Weights of a small GPT-style language model, trained from scratch on English Wikipedia.
Size: 14 layers, 4 heads of 32, MLP 576 tanh GELU, vocabulary 8192, 3.86M parameters.
Architecture: LayerNorm before each block, learned positions, biases.
Each number is 500 + 40 x the weight over its row's rms, rounded and kept within 0 to 999. Layers, rows and columns count from 0. Numbers have three digits each. The size before them is the row's rms in percent of the matrix's.

# layer 6 MLP up, 576x96, rms 0.216, rows 190-262, columns 0-95
096:495424478517507541448474439538502485519521485511497455564433504494488557450540498538540482474528599586475460491500429425551462501490545468475468533457537486494460528532457455507476509481578524502505568536486537398499426479544526550458508522497563507538510532549457535506452475533462439472
098:459523478470529518472529532516517369501562520584567488543519488425523467435491501538511448464502459521440473512499503582515491524539479415504495572476453513487497452436516516496540483529541510546482501431485520547494537490556507515468473476515465452494495452488439522472433604549497533451
096:496532585465501523550507555440535489474441492531488444415524463537548529440495488486538469547533475469481471447523448499448498533531466550492555444550349526507532530566526430549504465497495489491495537504522512531528526530507484499513480506520543497424473539478522594447459510544539522465
089:489469478473463499511543514524531483478456604428511461479495542456442513532422508561524509453485505575589442470492499497509559494475518442471515537595484532505505488497511520529567496549451495466442498448491482478518527547410517491473426512509514503386508463485491496476435563534487444499
102:479452566546564541504509521520533536444491494532468500546522523544573557484496451536464507426519471475504504457525454517474470431508458573570521517503515496469420420496512533514497491548448486497418416473532538567473563489541451509507487574575552480482503439505560501489500452552536515511
120:478508520526507540461466546506543488419504421537496451501499442499473476577501515462540511526403539538430541450524554519449502550494444476495535488558518454552411479560432491508509512461472492505507514467526494498536558511601498549515487519542558492411513518448470472465463488517527536575
102:497428551496523435500510512485494423493502488479492497498537456476611410458533443522531505617451561431524522436497542466495515540496513496510553525473472467556565539482457428510535518484561476460442498534456469552531448554487462485512472515551514473480500512515551516475504438463563493478
110:509500533503462526482429507422497507533440543502425527435524489424497519511563538482494460511487498508557476485505492447502524527459518456503500507567438519565449529503576504537460547434511477599498438510493502496448521427555517475418478524539454512427568500551490489431557459526513505540
099:526548549548584446550535536532506488513496409527496484524475479532551451594551561500557433399468483537460526506472515482500484532543476479481476484495529519506552571475459500418518506407481521501517521562577507498497519509480492504497513450481595548491505508525503487425463517451533455503
112:477505553541516489505509497489547433504522457488479452535507476448558538479555511526481546434541535503481478487481525423525422452520555508481495518537618473475447525432516422451534517536494495537454531486449532443466568468576523559526534544522564540483518439471440487496467535500569493532
118:492559438540522515451492451489529492415454547511474439528506506532546493521537457495564476456563507541573504534492492483462470559554449513532518547510534474521504551408437527510571501558471434521530520534525557509523482581524501505521488502526486435526462546499453503519469557445477519613
106:548401507462461550490548382488466520494482443554505416478544494487575544512495491429545517505535536526537510435477503535480576525464471503519494410503497540553488452472451462531518565477483500527494552465484498465464543496478489544508470573547515504457487465453487419458534513511538457537
091:496448504514498533433498463525529543506540483518558513430562470534461559552499487515517478457552510475490564518463623409534542591422517452426537471494439475526545590474490449439463488500522490496460535486499530545497511506548466468492465456448526456483515444499468521491527520491554499494
117:574505541415483495479479481534472462455557487491461537457489521501528524505549468522498497534444544473497520380477535487526589514541525510524530404501537511534467551525518476518460482518556511576439510443445484546427486414527509498481492503495436545432487544554514416474489467521498479513
108:507529578540470475468549531424566491511535585460522508428521519483507476511534541501467455476611455562488474492560495523525530513574492565518506552522411441515477537498516515445561494509560504491486539475440448475533496501479484501464489507440482487414479555522524572510467454519501565482
092:587479463451509493444549502494540477538513432487499528526527474499451568512430531506430476524532523444476527483449549500493497499477545546537497483442537501492529434490475423476535472469553554490547450480512605476537554462555549526464535501500496462478485562515540385512584484508461473527
095:538448502511497536474593468510503533544421538583543527490632464514520495443505485503517462502518537554525447522477461570484477520469492538542507468580422528470386467474490488515519459502546493474482525499493566514432565484517499502466520512534489527497493528397452471496516493481473474531
119:511495553443523538505491511483489486516515502501482456449554453538545507511413394601435524482458500513508539623523572520510560488481513562484478499482542476562520504480500467516524454495523554447501542531507553514509491533548435501472476452549534425480445496488468514588568534495497505490
113:479528490506441526492570543516459545430483541522512479546547459507463433496521548546480460458579450547468489486566491526519496411528490483569510507523483484520494526519488491529463500568509541495493441525503527591478589461507434502510478564493542538453509562482414418560463554532485481509
124:515527546540472500408423457534469487491534410490516463561482524509508469402453514545496486490547493461408463448558513510511461493489447472494437557545541482530490511531451518534510504575567527496433526552462511506458441422492504515491481475482556445433459518504507565526487447512533488473
093:525531504477551582512519484523481525470467564542489528483485495553597503490476496531517527489497520517525555503524517476482516503471465523507568462518490462532529469418429470475550476501519439490371523528465449508450506445488588557409470413554521491525486512506464526548535576483439483493
099:465532521464506512473482397516468520481513546465492445554519550480540507506519528472504545527497492506556549507500553520472495492490558529467531528489539509475462469526483421442553559543453444491553520588544424485511426509458490523399499410506467483481557508489554443513539431516450498571
103:510495499500559526522487486476509538493440474578516453581508471478510534429474480541588474450521486592494562450446512490481559522519454505509513529553431421500515471483573523439499479497501446533485492441504546572459574539502532496528509568488560448485515553476544493513568505525542450461
105:476409537551431536498463540554459495555519490497504489501541562483551482582486526434576481566441425402462453405533542500535531535524503447507518487515481502457512524488551472464550473532536491426507497478441447523435535518469534458439516490533496486508557509511530508481521463528522500536
130:517538542490452475552457558476515462411496436509399509534468548513461467505434497540454473475444473546466456464419430561535552605515438490457526481512493490531505546567515562507465477487535522520497499563482523540492460559511526561489495521523551507522472540535504527516503425467466484535
110:542434567559445531496562443506484430563539500433523537434522505629512515414428492526480497585497459478507479490493570483531511486516478524538495497515491519483514495541501459496563495516555520474497501495454554551485537505467469543468545469506477424425516542475528573549464501487488501541
098:481528494458490492444394545548557526518504453486455538524539431478481499535480467502496540531583551503510481511480520489424417516503548549542521474466469453558408495525555523582469453483491543495570418536500524511499511518535476507458533497522502540491407526439419485489544523534493506497
100:526431581564505475454531524446492508528513550492513538474556535521542516425486489581518458519477519405515475499512491503552490460511511465474563530481454484557478550496557493480539534487460498469486460485491515518499555466476515446461451569496447405433457570499540537515479564572446550538
086:527538483485498504514480493502476505493519443486449439546524497493480474503509509398485504466565508408509486516472452598515491524431513516351533496495476613550512473476483484565615551517501500509508525493533472430439505508523549469477535508492500513496547465504504458539551463487499542502
122:539476537461568536532548470463489481403451509539479484489433568514467501528483419534514493499510531534530472512444514485497529527531511434434496475449504562471484494483463540510541489422487564476550532461501498531499451510517515546426577501520509446550485541481473560449367467497499518445
108:513551450538503481519454542498458498516489560477436432521525499446466489505479522479506517533555462504534471399491512560485530552473496482490485430542487503466520489423439468570569540436481491517500527426481458512561535498491454590510517460534499443458597527464513537580499507466431517483
119:456424526549491577535490482554474448451497507507483409451565540535546475454477490533466505506510549477531428565439512549537489454461484485508503471473428505510416500457441486544540506445470502555538544495469517485511515497497523516467422527524515428474522505400414519547480500515554482501
098:541502467419513458457510480534491446539528488437478543520501583547552550488420432521462467485550549567444467498463508549546546484482519493499487532440474474466482507506499500534447495505472499551482453503514506555519519451485528602472528397518535503535549447552447469545571555524537526523
063:577526506457476487468499441427472491480471445538456446610557562413500499448531527484550532502578542472541483477522488519540532499446491513506542411487462449556478507490536580535472515535477480530454514469515440451520542453502498529498508421525495502538477468444542497486492465494477486590
097:507566512527445488469454454485556484479496487590565451544501517477445527519533478436485540481474499553555535499525554483509544497462485527454454513530534450486448486502418469486488493562432459503460495486456499552528507515533532510493550522523513458480537532450382433510555513414462456583
089:514497485505508450494467514482486528504493500409562467480483529485533508513500506477446498560434462455518549530520495509460428486480428452557483547432516502492520543471458516473522427534562444493410547514488546517514455573509513520392607518570467513427532469556533500502530518462479460489
099:471502525458442376516545483496502511523494509551479475541492477490491549533498427492489567473536511586516548498521536544508472506548550490529496417491494484531510453460472469493571512474470526486463440427418589490472517453534514510496464529510449526449571466408538441476516559520514509542
088:464396459512497498503444499467475425500461476475470491518531474487504479471442377520464492546500533483503509512481509442425490483448466491518504478473420490589503539529433497556486459482520486517511494522516566483483446503496493503543507526501434559468442416442404533544558468529534450500
105:483521513466491485555506520426529522546484519560479478493500579379521453510515506552518446487355501486495495428476444472512542522503538463489581479514523588548506493463521471486511558495532491470495477502518490522502505502506483519535509424490456466434576539570567477463524483553529518534
060:544475528520491610499526508508542473533550494493389481495501496501512497502524503426499504465462481488579460535473504519535477596442561551553509458572578477520478486467428533493464435488452538473547468535544453453535523491517481429461543502483476592514504487469510521534501425525531537515
096:461553533476502442482463494423516417538454502463513467542533510539601498494457514520489492555496590584585480491535523457498522523545488528514488527526460553465500511528528493503545446558543506575516534508542488502587494463522460525426485479483479514550420530543520539464481506435536553461
090:497524490472505511484496551441431436483467535536585490488464538504495429539508511524400534549495552512519476442496491553566539471479512501532437537485467483437508534412433512481534470532450497549464499525488489452548481443492454597514503505513620490450460489556478503507543542542501496514
108:403523488464482510462585522492541441551548531498491440482539528534513572514475536551487511525515424403537429492523519494506485501557466505531499552561506461484514434482513435549486465498546494520489502555538478518449593423521538531479510483546482410402506506518510508456473523507501516515
101:480456534529579478403498474493516525505454566489504457463502552467411473461503439507481476484508482569453506481487448468488564451546522545533510530545453485546447490566474510527518579518483527484538518547443478510508602529464550524470491511375505515484504535509454535459484540545556497512
090:498521457550485472461447460511460497479468561492484461549513508520523566520538490457479524516515523532498526431437548455528488508457441459507485548453538420546482480513516512488519507562472442541505468518516430569525556549523480512500468454567517502531562541547468413539462526403510470611
101:482578475492521437515443481475529405451437504496487442519489575535477511528497511527430586535482547561557449498502551537542482550467488523481560515490496461514552507486468486484577481510515530587498584503504505528519463488494538463500504554420492506539449415504514491494436473492490590504
096:493424527536488468489422526523522485576496484531499461439494468475470480488534466524500501521482509515516503550463570520526532500491527485518497603441459443494511605511519510541520465512524545470510496524462522417438377526546519471511480576576483469456526527502415549460496445493519519445
082:458436490474574457440486513482461464507450507494506474490494590518522502475504451514512442466448490506530535554476473432518490544515534511491442497492541490580498513438547458423480541456529550529506452568565484441476492504538521508481414491582468525518501552405447520492540491473582475455
124:571510569442523454515558501575480542560565477542462543528452512466491480492480515505443482524560516457489462535569507560613580491464501549470487584490487574503448491516549509475455496467494521469470476527535496593465471472482504489457466494488473580554487481518559475531552489484528511499
111:494460508463451481521537576498445564477528501584480500482443493482494550503466475538534507505433443476478549542510468452544469548474516520502515503497549548466511514527467465541531413527464542512523448480480463469532486595551526515455564563533458559486500534492524420556577496438453419517
073:523432539527532452509505544505490497529482558554488480479538539462491447458458452541477483485570614447472513458573558498485554498449524424478473549437444517576486520480478528482460492501517525488587484551534486515464519459514486536556473484546409480477516519455460493487530409536479543513
120:437487505569464458456555491497459456444492526538479490456452506488456487457454502506527539484548456434533464528506527540552529435451458514502436548545522515467488502500581486484529421467438491532474612456455472537526492539573477557424536439513516524444484520540551522498535480517493517562
093:522518457437486459466447516531532562482532491551516507556473500503452561546482509438526513484490569418519486428523460496488525470446525532564576519519545475554520465483473539512536532527496439501526525513479529587493496519506624491456478522453435543520485493499555444448552460520543500583
111:533573538558463471487512511463559531526506433527494526515437471529441555469559528432452497455482468552470472509532442507464470516481485471466494570501518469557449564526410470454486513460441500502438531476573542522503481492558438565444576526512465541536535503475505515567517448480539513463
106:473550517432520494552513507440503509596537436397469471494470510480489499487517440560485465474503419519493422501488447582495543555523483470470515584426460511533509497494562514491455553526510491572456490524498491520520498541517525537422479516547519522525503548521487435509463461466427564486
059:506544515494621486535479508461559452500445520512468567454543546516535514466515434523509502535503481490474591447522482481499537514493373514457487451531532515549549457551469497497476502522536488515427463507561503511487490491552508494549484532550498555410488551514491575517519496491424518571
112:553469503473535472534513539517592514464519492501483454413542481473471524501447508546408486498483543516471529454566515450522462523567414550522471497487508502498438532467495512521435481484455502502410523487566485555541545478491388523457503448585532510536543497534571503446518528498502485482
075:534488421443519492449503399494528534495545518497481364496484489491461503476542499549473542428524473430544404482523436527487509568514522485501449508468486466498496561494465493519529475483475506519472453558515512552454480458494485466432486545492457519497502498565438450485539438456438498437
100:545468506488472499540518614504473422528519600524531559566511470519544494520508511494501483610480475449545554455502515523597420478520465495534483425497433532522535485429530484498539487516450526485486526468437455546463466453533508531499507484499551471477506536548503563460498523493491437520
104:492547552538485552403486500482477502455517425455535508456507545514496471489452523503569500433473510594466434417548531505490467524522491459502512526527471560500546573493536519508498425498526558466507552437473538484466449472482476505469468505625463560452545458491447539504491514480530526512
094:552468537516571436538531477543520465429489536520507477549501553456488514430485449432476482539495481528546481511463523549482534497513476470505504523497453459530493467488555514420427557477530492530407454520537589497484448512450495531566509444475511449514516459498539464440450511543513614496
098:525401556457460519504511531518568517499474539524543502461533486523544518496534465526483531566484503439470562416482497464507506482576523478555470484511493595558539509486497470459546470501509498424504571529489470543532581550491502451502478512489506478452586587489514554433568479486549495465
096:451535538518565506568489505560462455492489454494485504434450482518564470479439546536553517484533551485525527523505572498533447494563436535500468419582539503513460496436508461515581436429485484570537548509512515457465557533514462501496486497459589532513434518451551481488509514530516535521
102:529492539443536514507490529473594478455588516530464543491519521480477515530435477506476450539452466499457532410574545545456531573532499509477485488529557463535470512483528551503530537481486494572549519499570495529499517393537447543566538506541451483446519469518522549448485472497481583477
112:472358510503518445504550507500497519451494486530525495490533547522466487493477512581516484422509491531584531563541470594554508466532508561530473520504460502440492539450437493532552513533505495522534536533521557462449538504516512476490538498550600483483508573447415524484546499476526500530
087:468523470443543446504513500504513478462543474481467491508518490494521547552402455441478572493497526545474449492531582522542493513494500543479452493521509572550580459504503401593527491609469494469550508507459448468484461454506547528514463475528540510430494537526482508468577503498568527471
104:460544523461427396413519475516597479493488525501452502492446510518485481573527561461463467498506529589521474439518462442504496550557521485482537541515479441507481536539531556510524565500509483476496504489504524556520514485453548423481492457579515552471529496551570478444471447482540536494
092:410527523446440469484475556554522485555536487510505511504569489519413571533579500409514527565483488485525531516446438459506551492501433546500501515487510486473515508506509510497603495508495447475473537481468475521490457498506494504551562536545503496454531521563472414500411526515587481524
100:458501541458409468542480534506513463531457485440541510466493521424557453495524479494481482494492540475460463449500407463496472540541508472525588457527479500565495546398609509527533512470528493515493510457562495533502458458408557544518493488597515465463486481513508454463497506498471492457
086:544485486490529490469478493498526504528507430494455544425567469524501478493518464589490492486538517563516489582567491453545535499473410483506532522483508492531469524454541495508541408458566453506445494507572493479540498524554475530498473462487480444476422489435490452497622448480560468490
085:445489505490526487409525467562528398464497485429496545533568482494452545485494461483481490523506473558562424474605491484483506470478437418469482428497492532520475517458524499468514433477553503447506441448534557444524449442528489488551485523554530542470499534499521566482526454495504512482
091:479493532475533473561554470421517465484498561501414435522500512465466531551458497504513527489489524503577484403481465468514494602483579475433529492566479555518517474544523492468547452485502504484567469535474518485505468426552476528482490506445474531406530508516484571437499479558466525464
113:565552468405547435478459492483500483501496505498404470523544588481478533601535516494462517460565548496507461434479525475588541520499518451503518493516520492534538507501488486501452571517531429559486574475483495508540545532396458517552510458504501514553442488548483477494515510523450512493
# layer 6 MLP down (transposed), 576x96, rms 0.202, rows 190-261, columns 0-95
104:502458483533523497448512436523493581541500501518516456498396532541491431497470543490475455505503478472478462563546505503499465477506510509514487569469475462504559505411482496521534490480524566521494448419511545492508554545568524495521467565455447424464463534603498558504564522461568476545
108:510475509487481478505526452612541486479573556513442505521478447480528504508445480534477507514531530529497555492441550494500533464493472427545482504478515581492505436494403458474572500418493494442534500497458479554543577566486519511560404556474519494448491507514468491471437510465542512543
097:514529547465497563494494453564517557498545482541499495566495473434515533504554508524531491457475420512594488581543440447510457525427503492458443536474576508571420484431504548510526540489493512548476438549507490468459479441507539445479507489503461520537471456497520405463508490485484506541
094:402530534565556496434564459489549478495536484546506544484513452464484497572479412512538519533508520458508506467515487433564450464442543510536473543514497518526504515577524545461483478512444478456591489533530494486554522450515450469437501541463551531579452544510557462500543522466533486527
098:529501495558475543541547456561498488489488513555490442500478460563458453468570498574491553510528489500523551515449507502600419491507493462589467539472435485542546541465510489454505507549465439499487483530484453483503471463606522479480474490477480389503493552485464505553474492468569538484
129:523480475470522502459468505559643475497470510485501467511508417548452500491425493486523545483487464525476495534489517459506496503590455506523484505528499520529498512602542499493490422563484499453471488504548542434520477549510509474493511479420600442595506530492520513500482454564518570495
100:529464498484595490514397502560510522531511521493498507512483481527527578516534483523514560427552513493445454464557514536536484550472469513500409553444534501472527496434465428517466457439471503514521528546494521493458546510610533475579513432516469533503435538515416509503492515528478521511
125:495454502597513480472483486494475497563496496509464437561501527466499516432484506517486521502495401527502550503550488402543468506553482518543472534421467551435480445446615430488484501503482485539444489549490484477480524461500515480461488557442433489542513523461568522530447564531528526517
093:558488525479468481517532484520485508605495523445527580526496481467404541508480504409498561559479457509453428542460515533532476538518568554536536486472447566488543487514515502433442522509533533517494510527540461492551530510476498450502474531483439501435524508472529477533533617536436493476
117:463585496471496523515509404496429503473523483486493454471467510501494521460532530510526522381467520484505553473537508453516471434438477488450557535508524560543456517502628481493458477509462491534498500456543482540489423559511421461520507458494507469533532484539548480438477438493564500549
113:532554488523501448475505514470482443468506508496500520459504552481494528494473559549503497449521486445488446559479505538559465554518556545467475439491481510508518536571578513489505467508532544508498540498515480524514490436403390412489605468510503430473469551487444487454510484466501441411
118:547554391502463507532494503501557587473539471572505461514463484491525519517489463554566524497581508499496462502564496476572559499509513527452450554458453475542517514518543531458551496532469464516480489525508473591577527519519487446487469484430575500508462470585557501475530495518549455467
088:501558408517480494438400443484438499456551516557553439504487521599449463488520536513493496537555466423514438497463466534503549476449558519479545476572567474545491469469508496522448455534545542550544570551445503477527540534514481519474427476519501513466483493519461510515480505536498515502
118:452581492444477520410466546566472511440459567478525454585438554472483596491533546524509493581478539492539556532506479460496489484484493496505528468538470578492521515490538492521484552541530498515457493493513461518544478486451466525469509520447483444535492528534477495552423509451442553415
113:532462519499521508565597445442500546445428549566526521439514465470454469503488475511504550465469554446539488488496569446451507498455540512430512436530518540569535527507520519463553464529538542519498485547535503490537455568523485407484504479507511495555512502489481575459480448458463567550
096:489531491421577436467541456491487470551518525497514563454471527485492485490485465493445497470475571495443481508489562473526532431526463495440464498434486588499543473477483559490520463569615512575507476563476527529534503532507528446510532505483495503527517446507585438521521514576441515530
098:478488483450427517513460435448482550434448487479496495457492550575504489546489515605472541565437489449464493500536455485425509572546508492499437494466517492493496481608501563531521440566534476535438447521513483478557544504514472506505545492476549493495501449527461425483469503554500505449
123:458460489435485488415487532534553437494507413534442524502485428481512448479531437532472528533480435479546448531489493518505525568521517432504535551487523510547527467470510547559528518481552451544526490506457548463535491485496455569440478495509442391528474505472534570505571519488490554545
084:572479533513519510512500483538567468486506511459437505596564471500542478445534466491517461460469481576579500551470499462520435476460529573524457504521545443497523453407470452453568465476458519526495506479483474487516441488614545473527526444505498431504488464485505487475551479536477554466
112:476485506480494452522477515480464498551543486556533527453496493509428525477552496462512469554454570451509525477428434533438469484513387524510507511473575572561456523456507530502494526464512483522437472483528517478511497489507500509497544491480464617511607409468501431552486524491446506479
086:558441465462559491526472449499442458495533469451482477532524551439453494528504457566502495479516488509528521530520504503487495492488537478462518486456586529441469550583582509474564607484497482502542559495567526464494512486482539485573519453505458477514441508576418533534434506519560486452
099:522468503457588522529517538477533454525496478488547521405524551557507517477445468539506475477539542519524421558475440522514469488535456530538507513514487539533524509583488520492460430432547474517493523415513477511476549523490529445534475537478523532422457561603495531571444481537517451514
098:491450554528528554516509550520469522514570470573495466488472478563427491456524487479474471467473442454512435475489515516537540501530537537533540516527425500491492454515463534442494444542500517522433500424519494538506563500562528513491543457478513488480470508464447495513329574485527464496
087:504492555514516475503449478421459546494528468446504564457475476474482519529494477503543473494455523471530480544485474557554482481525491574535435481581480446520504548495589468462519460499520509486482554515503490582522505475494446469419578516504442492523527542581543568507457551439406508453
107:502470471474523486518523522503601449492517462513449521559554509524451541474445475466449550501489532539536481446406459481508444533475484501432432506470481441439513518597554468507507465435530421494568574532507479517542500508508460480526495510507490521433536513402538497564494515490503465456
112:478513502471494537531492586513530499435505494493491569521514413522473455542488451481511591466463477476520449480476446421428503560483460571484504549445474504477551503419463516444509499495511503458511515460518438534516509528509531431449529485498441420539488587408526526494485551495478539523
094:511494539467504522502516521525505483412515445497550457494358491492466438539556549470493510491416534528468524421470471550497498525516464452513504559509583571451572491576515460502500556518513535483451451531539506478503458508525532466523527526483507495497507492546583521519419478482464457553
102:494494427537568475541482455543535506489393464507585551543532427507524530471530506474582488486494537546444542480435530493533521494550477572471450489510479496457572583544509479451495492436493483523487484501509509514527508487512466458465543461507544488576520539622512471492520513499467454459
089:485502496452470617490418515473534451464525456520452503458521497520504541535493516492493485447471435467497451532491497462439471443517475456572521456510487501493515544529468470450519453513531458477504555520552448464530600396507549519577502481467505509449525435456456472471449477492466417483
131:507548524480523470458527542522410515505554503453547506570568450507594459442551462508460558455544451525541505485482498500590515541484449531524477522494500513519502516474501436460525510508465485482511474502439511550548524522550579441447537469526510581566502516596490533523513492470460449446
116:503478478465450484544558424468527504509472491463485623506497413498542542493484445515493495457476525554517482493503486497536540473519464509469444513551522459517494470480524421451456478462510464463460510531553472500478473504531503408442521502416456462564433444564474493501550435554462433532
129:485439453367532531528503457483551475424472538487447541480499469530483504507424515450506452446520523531529530438535484436489499542507472492495538482397512429571533540542476497511515474506516498523448522478552608529546512531515504504520495498458492468507465492562545540522488533512413549532
108:471490573491499480489481453527476452519557486476504480511452522537617534470432374453492540462512552455451516452513446562512522482496486531487445524473445430424500477482482481492466502472536491518495497496525439557483478460521532434545518453504551537527477560477502493514456532449595549482
068:548459534510576511533454498505547475503483487441540504424471420585483457449460503490506449506560480501528534535487453513525463498523504494515490522505531437405488468526412496478468435530486528465553617476446433525523569468429511450542446489463516465498535478521521489470522505471449509456
097:496486533525454450410521504504460523499502487517476542469528491403504516533546538471576490530485467479503492555477569512519474478552519564559528519456497410556496449548430486542556591448512504525520472534576496482464490482514525507559466590507467517487533505459474495556595538517457534527
096:501520567497565518446526510512483450403482519604520519498444489495549541429504489506516494505518489552499520488588525521572543483501414545525542465502447433433580509460508480511457514494436577447543478503514493451489479468516514491565536493506496426545461457486521471426516451512528479498
107:471534487484537472471463528474518493528540451461534443523530502505502502518554535463428517539438536544526537469439488522489507550489496445513582504554452523527413472510402598525518509498483499441520466459548517459480459514477487520417542456414475568490530510430588492498537500518506533553
084:516510501516458469496511501507549570503476492520446464507451502489519567482544493546508450526501489576484519462503467540470564564540482468475520487518439530510458377499528467485556522412480489465536475473465577463468518506596568422521466458534572464483498481476439522528533417497529549520
101:480460477517470551474428487505437439505522501474459451494517462612538543520523488512488552438572486467430511507549567518531473450500497473523526480502437446417450554502501548541432438456447531544476558443529493465504533462476486510544551540543531438527484476466441490546499518443505501485
066:516484441501513528585458511467471534453440467460556518455512462557504491524519493543525490534567502469484534523482536528389449504521524514523544481484544479412517504586500465505456506470535492497524560392459496539498545482565525521548543529512457515457474454612492495481453557495479442495
096:534524553478547530495496532465502506487520502423463456476469505461487491487527556551517509484510499387483468531514464533495562518499572501502432530549414550511458463524457476476457559567529496467531554517439490460469460473480401498522424593418552539481521553500508459518507513551508542492
109:542498469437483510530488445445509522503566515466528405440537491544495544541430488505499504533505478500491480504465543424390566511424493483547506445550500499505514485539475456450539546584544471547463522546497516485469497401465484500521442561474557476521510516502496491474459483398490521509
122:505536508511467492472489523567475485497491557521506572483481339499450491511529523438461467510508489531542490462438541434453541486538480517501529457480469469500522506531547479476540511489441531458517522456469576537499521613517569435511505397508506503498482495441467487424520465495541505534
096:491480525579505496519510523502573487509460554505594550550468478498503548527457462564556551505471511460526470512512502484555513452514576491459497463510532485434546556577537466533509515513470531450434417501468495468586506577540534469409477495480518545509533511462512501539576510494529460566
092:532506499491504534525512499502516545389520545556525528526491422477507527591523500526464470547512523465589478474512418495443434545548580537573495506530533553474499494492504428507466460539470479490495459549549571517473484532517424476518453511455430507503521508509510555576517456559474532479
105:483504498449458555479442512441498473493515575522527457457485483413516529537422500513504492457526614469483475535488494562529536595493525511478503512513476552514468462570565503558549538509472445514569580546476529567480457467489462509521536495519527492488435524473511490591504503482475497422
097:621532518493566537484532475542574454446529506481485535526518520573575491506500510529511540513507505513490537511494447449515468465572489513535490435536527453445524510518555481549478543476446418411489509475562522497526493479461447482475467471505497444525459515507554422548518488564524509410
099:460561505536485512532501541512430482601470522532470431502495559429475522502446463531438519524476596503538522497557466547533496492518515577481498521489486489544494449489431497506503535457492525544497485509528457410514434428466459539551496566485542525541419540458499476486499469480490423438
129:489536513474499474497426507513456525460542556482491462445535546497492592559466523524493579547477532533488497444510568515495516558408509497501487470517557584525538489525468519563534509494496525509545518459432543471475542478524464627484514485469487499503522497457471549550413515419508540542
096:507547509354638455542479512434504497534534463451551471515483554483458491504477473476532510500474512514517522487502470538508459450518556555479546515404487511537526574537528543473510526528475543514529455558512520551572493534489508442494473550474482509543442522520543554534517508458476532470
084:492519509464549464513479453550497533472475423510498521492522403485515523483480472418475520535509419506541609498517486524444462549529509480503564494496508448532486510522463499545471448514563475569470517471487528510480515504514533493490468504552498381540562575475492426573505458413520456516
113:463442521517542471456428528467484543516415466427538470480469448560434470481475528555461517500525479517591497415528467510510427494519464437537481455471520510515489495433531514503547521540466461539496502531519509457539568436529572570510476472550520539464502524459545523461470499571544513447
089:487567523460410470547406583553551534507444549574520541508509474531526452584475452492518477483454474470506454549516496517501530547472520485491480483472550457552489514485483449519513503475481554478526538532542483507529540439518529597536573560496596440513453478493538460532506506491530504469
108:488491485550538508464553513533563477459543554583555514523548446514525438516524515468539483534527478537505496493491406474596526479510487450459437510504472502445492533491447544535518487434412491438488476444479476535516477525540553617469478491530513517497484478570470458491545500556475443450
101:477464489501532553530442530499518513541503493509499495444513547501572433536552492481555473496546565442460492551553511404467407540582525535538535471487518490539545527473537470596560533555546470479469521502487473469491563471483461500496486501526471533558549456455569500488492473559560437490
067:498461506454456489516516522493465549559491472511465508450490500541466491531528511498410435508437497433453546472536493514390444455479390505522456528515491490470494455453535499510479484455549523524458426492516519500553491508519525434585504503551529452458461494522377499495493491521565546542
107:500533442484518505520507555534579530509532477561538462522455528509493467484461533481505552490549561478440512442512476479501473546511484462499497513475498480563530401464513449532527563543521510542499532516472393518514418534464440516533476478535515536474568511493520417494575581484517424572
073:543492496550431518554488533441556524554539499526460595503496461434524443502495547405502544582417547533429492537494551493512510442523450550500509485492540514529471577549456477530477496523471516484503490514450523451559488492471549497558469498508489488532514455428570545525513545483501431507
099:526541466533546490552493574433460429489525520460437583503522439525465510587518522467519536589545508511502487484492464519533548445437571619527496470425522513483526470479502413455550553521500517469528523512482458479562473539491532489535489456543450561510494504485520483461496524510477472477
109:489492472554505524433555461456469563517560506533467509457452471503455513486527558542489518527474510489500447551444521564523494509441433487517519560542517511455480437491511568461462498483514458549524471573478495502505556496440445436501530473522553515586534484530547391574452477516440538469
107:500429519532461506476437496559539491428557612462606505504505509479579459515563472521463477447500508503501535516479509514508449436525557471464471517519466488536453488444469548440512534464548457510515423525561496491564505512456490460465477485457483507534481475535528522421492564540516554451
090:498539491524612459475461475492490501482509496492489430568507528474508506502535578512545495481497511446511493484464488526572517474385549492483526506508537455451453447478480519443505540558554544575566509502471535530474460503478400551394464493436485461531539478519516459548461549500514512520
097:463475531528503490451442547471495558512473419494458525497496556503557493452483478439552468510504496517543486574437499487546472471467507532512491450509490485453552477442431554484549438456498457516524537501379515518472449529462488456523475443503518519519472417528504503500486477607515566417
106:516509535572473454504488540488441518464512521490453474470511498500522520450536492499460570477550513446557476542481506448418511472559573474538530567546460517449501545525438520529452412492496436495525551509552577515451448478499552449481510581520540480468490538502512540559589568513525482508
108:512389521492474473471470440489507474500496535491517571456533538462547510540488467533483540500522519441503448496539499490569419521521474532503533476510473423495522534476518447523552498413492556479555528503499523475495526465544489582538518461509558654449494508547456455475449513514476515453
094:524503535536486486449587468497560507503510499425514535521515474509485497545527515447505547500406551520534531492508547461423509480523502541474508495540435530450488534613480509595533512514523383552479557523514403481527559440567462484519494481484511530449509515492469460522544472505474493518
090:538453463480510506528521489475453529461446496512552531515494436508463476512564503583487553538559516489525469512512508492526553518493531541593498411504455491487514444457492430402473450492506446523552565502505444463572529530488503512411458499463435459486489522473442490506406523500468555533
093:461487474527495459541512445456505547480524515530525530535428579397531485448525495545545508494482455454476560479581587524505437482499478424532505529507451497481495473541496514434519578535435535541461435442493478477457545437524494496460546471554541542497537484595475495539492493493513510483
107:491450434506482523451489456454525534479493450447451464504474506505468475547485436525504537489531520548496554416462453478653536514585483526480471489530478527530484521572546567503505433465529550426538503489505484490504500513546474555518490564423489486525505519468453463557532524452551506496
089:513454536556472490460444507495485409522496501560488539389561476499504478528506460483501474416525500530530518572587499501469485470516440483517440515481535439440410564485548435471550464479501429491523451518465460532460482551550499455526488473497440479498470489465506451528531444448486484530
079:495505513576578529534479523476435495570452494546514388490558456466473421486517433521482461504504474488484540472531534521471558495424513540459489540546552452449532498554526528547510600516567453550476512500528513473476429523473477513505525481530544524456508485564504466579473542487524480529
109:505530469461503529498512496469449604562507508492482579490519533474548512515502556599487505432468467505517500570463535445475534476551556591581524445506521486517570570489440492470440497494480511544500549468510524479501479528558505484534515459532526494544507436553565524520473560544537551453